From a checkpoint of a small transformer trained on Wikipedia: MLP 1792 tanh GELU.
Each number is 128 + 32 x the weight over the matrix's rms, rounded and kept within 0 to 255. Layers, rows and columns count from 0. Numbers have three digits each.

# up: layer 4 MLP up, 1792x448, rms 0.0713, rows 1277-1296, columns 320-383
# down: layer 4 MLP down (transposed), 1792x448, rms 0.062, rows 1277-1296, columns 320-383
up1277:110215144040078175120131186107117071158116106088105122067072185135136125120133094067120152127142136150171118193133143161109139148098142137022129186083114103174131134145171228166126141160173134
down1277:129129165193163119118105100093160110128148118157149138142110131103116119189152056098127117131071094169172121133186106088142111101142099127096080110071142110171091122167138099139128117130136119
up1278:166187060157126071165178096154132097119126148169153155125162194142137087099106119145149118073151124100178105127203122158117114111064149112083127124065161064139140121134160112093082126144129089
down1278:200098157170115168105197120126115132081154114090126137161178166152123151137138120077169132080051148111132120056122167143124110125135120115153118100122127136064128121167126121075104165136162148
up1279:094156137102104120152122134080134170142179097121113157137154121140140163103143142115089088097121127107122128051159093143169135137155084136122072179100131096112131131099095130131116118155082124
down1279:148107122148118112142167082142121133190117150143157087116133169144127103143167130110139085102149197138106081119088111079179171179121147136139183088089098117121144096108132161173158104148136130
up1280:175123170176144125134174106121110207184152160142092132113100153125136079155104116125112069099142125146065064135129171151125143133099151134147117114190183117168132140161137152128196124117083123
down1280:075085168102158153197145125159143171151156125138147131114135151143106142142166083150206082194100145156120156166147161116078109130126148118146098109095155174127126153141108123197170125142105147
up1281:149145153178100150131194160166118134138124076164121161095130110131157236150094167095137140129131193115071105178194137167082092081178109131031149090149192143101072135100099159149117171103166115
down1281:200139142140097137081080110158097181112161160085078155140138152110128059078178090124080170118178131145084126144100116105112173103113127143093140115170138134119154109192133117081124112147177085
up1282:154096112137187127142148088109082144111103149130165133183130180120124097081036114110140111109129151186121132104102113111121086124157109119194112144121086066101158080120101084077150146084096120
down1282:087134100126114100111078114132119092120114110162125167121115087153090084186175085117097117197102118095118112135119206127177157170117152125141109105130167165179115131143184097099116103129132110
up1283:119122122138163092188089121127151096144180152081135102109092092158094170084097118119132083193084135113123105096142120121116088105110093109114159094145197117095126139103130109148070140135158145
down1283:151141131071128172050108111117095129085074140103128062150167197149138176126120101134111051104099120117107189140140117137092157162129130069140165154152134083146159164165125104158115132150139155
up1284:154138142125123175140140187071134172101095142074140129084118110093139113171116094126101118124102142137105135097109079104155139108113096081104140149091135133144120146130123126105114137185164127
down1284:172086143083126126121148143149085103126159158173126146146093082217110101142196125123101122160178147190199175201161061097143142150072132168164143137155129151160107126191130163105129148069096091
up1285:086142045190177169139095114128199039139086117095060027156187139140096151124060071119148191100024158066116163053255167086034119125112206045041061155083110086122108141093091103177123089060160134
down1285:140105104149211130051158128157146127096139144120137126174140143092177139151026163078145100144143106199143108122100061146161113134150150119091000187156104185120162115161070180070154164195110241
up1286:103139095098133078120149132131120125127130118113129181144100130188109120088163183168201128084098103084141155114132125163140128161112160121117105157122114131181168080120099129089121179140164127
down1286:156101174192188157086112135145126145154181113138093136139118100135137147125143100139069167114164147128107077142140131154102119124127130130105155113129122150134146107147130135163111090106141087
up1287:061097097140160147156089120117134113125094034138116120122071124102108166195086148097153138074138177089145098146135103175135132143106154128051071084172137090104150126054069150156148143153094150
down1287:164084134145096145190146089085171157109145107087073169151165138116135148150126082156119099170123112179101130136168084145171113095142112087083133109159143157173196102091131087069146104092135123
up1288:170126149130094052143151077167075180105120107074171097097189159086164156140137165184145136172078117085163094130090138115149070152117140089174144153181079167114110167123087211140107133151157164
down1288:118055142098138150057090147114108110138035107138163112110118146162079200102124119087144102164126181163164137081102113116093105143114100128118078138106132131140134070121119073063151118150100101
up1289:104125180121112101098051131091155119083111083127142144091121115133125162136195098068073143084118064100148109177101165141113163113166096111103080084153099139111099158143081126182151150154131092
down1289:089114132190192132131113145088166145117142164067122141144092153138078111132132120099175132146138136130192174084137150097100127128121121171136137143134116124124168114147145076155128133091087182
up1290:140122144177115142136125163160073081086134144169120071143158149155120153131109219160075121064127151146066067143096143093148105144136127112113160095088111152102120118099143096098117103111147127
down1290:134087105119182166084148115137093166135125149128151127081079124150097124113144140151141158137117085104141090127130089142093096113079079191125172192166207140114145136181095059125156164115079175
up1291:128107155030110144139157176146112204045163127138188160148120129181153140132123095165119126095156133120133126137105151117121042151128100117085128167106116153110083126117111137152134120169088101
down1291:130096170178156100117075136189162137140145177130122036125179103172113161122080150092130156137067151150149118089093081133165127164108121131125126117104158139180154165127167091180155212147159160
up1292:176117134086119065072095150105158090146098152114134064146137160141092130106148153138185159181162156130114178174078088093076145062110131099070126100107119127085161115138141095118123163165154106
down1292:145111093132093170136116141095158103049112105119114131182094129148074152125109157174044101139100143093151107096161113126028041074153130122138138140123131094170163147088156140135124123076051114
up1293:090121137134137124140129153110170138105115139104115122124099152109140103068131148136107121151074158116153122172121122122170143110172134172203125152098167161194153102135109182186193158140157134
down1293:163088152142158137131146189070099093130087097147135177097137186097121087077140081106096131143177148077099104105138164129188131163100180128150106183084085170116171232181128112188116160067113120
up1294:092136136145113118071193112104153080081096130126166127094089159123121152123177122069093180118166170134168153146120163144140071095111124148082119116098135098135130091112062103110150073151142141
down1294:132146162160154145140111159131153119140179055097107085205165115068122187163118145176114085172085156123107152107111089137137113167132130116096117172069135169100133116142118130166087111082171111
up1295:164198157119134106112135100132115110177089140143103154137085119126118163128195085113104129135072113136208157107125080125120120150110180080185093193197135145146127189157156121099144130157143062
down1295:168153102117170084181163151139150148117175119122076111120150112094063132099152114121168178083130142207132130169147093146086165125143121113105127153054166165129108117100078114082123116134133146
up1296:103109162100090147155150099123088138150126115120159152082084147151131159093164126162054133144102073090143155129216166138124107114124121107156111066142077137168094089147119129183119132115111083
down1296:146112136101155171118153133181134084068148112161124133158126097092120180124140110168131083161091085165103089107082133097069127140199126183054087066145178113154139120179154098107127121079113146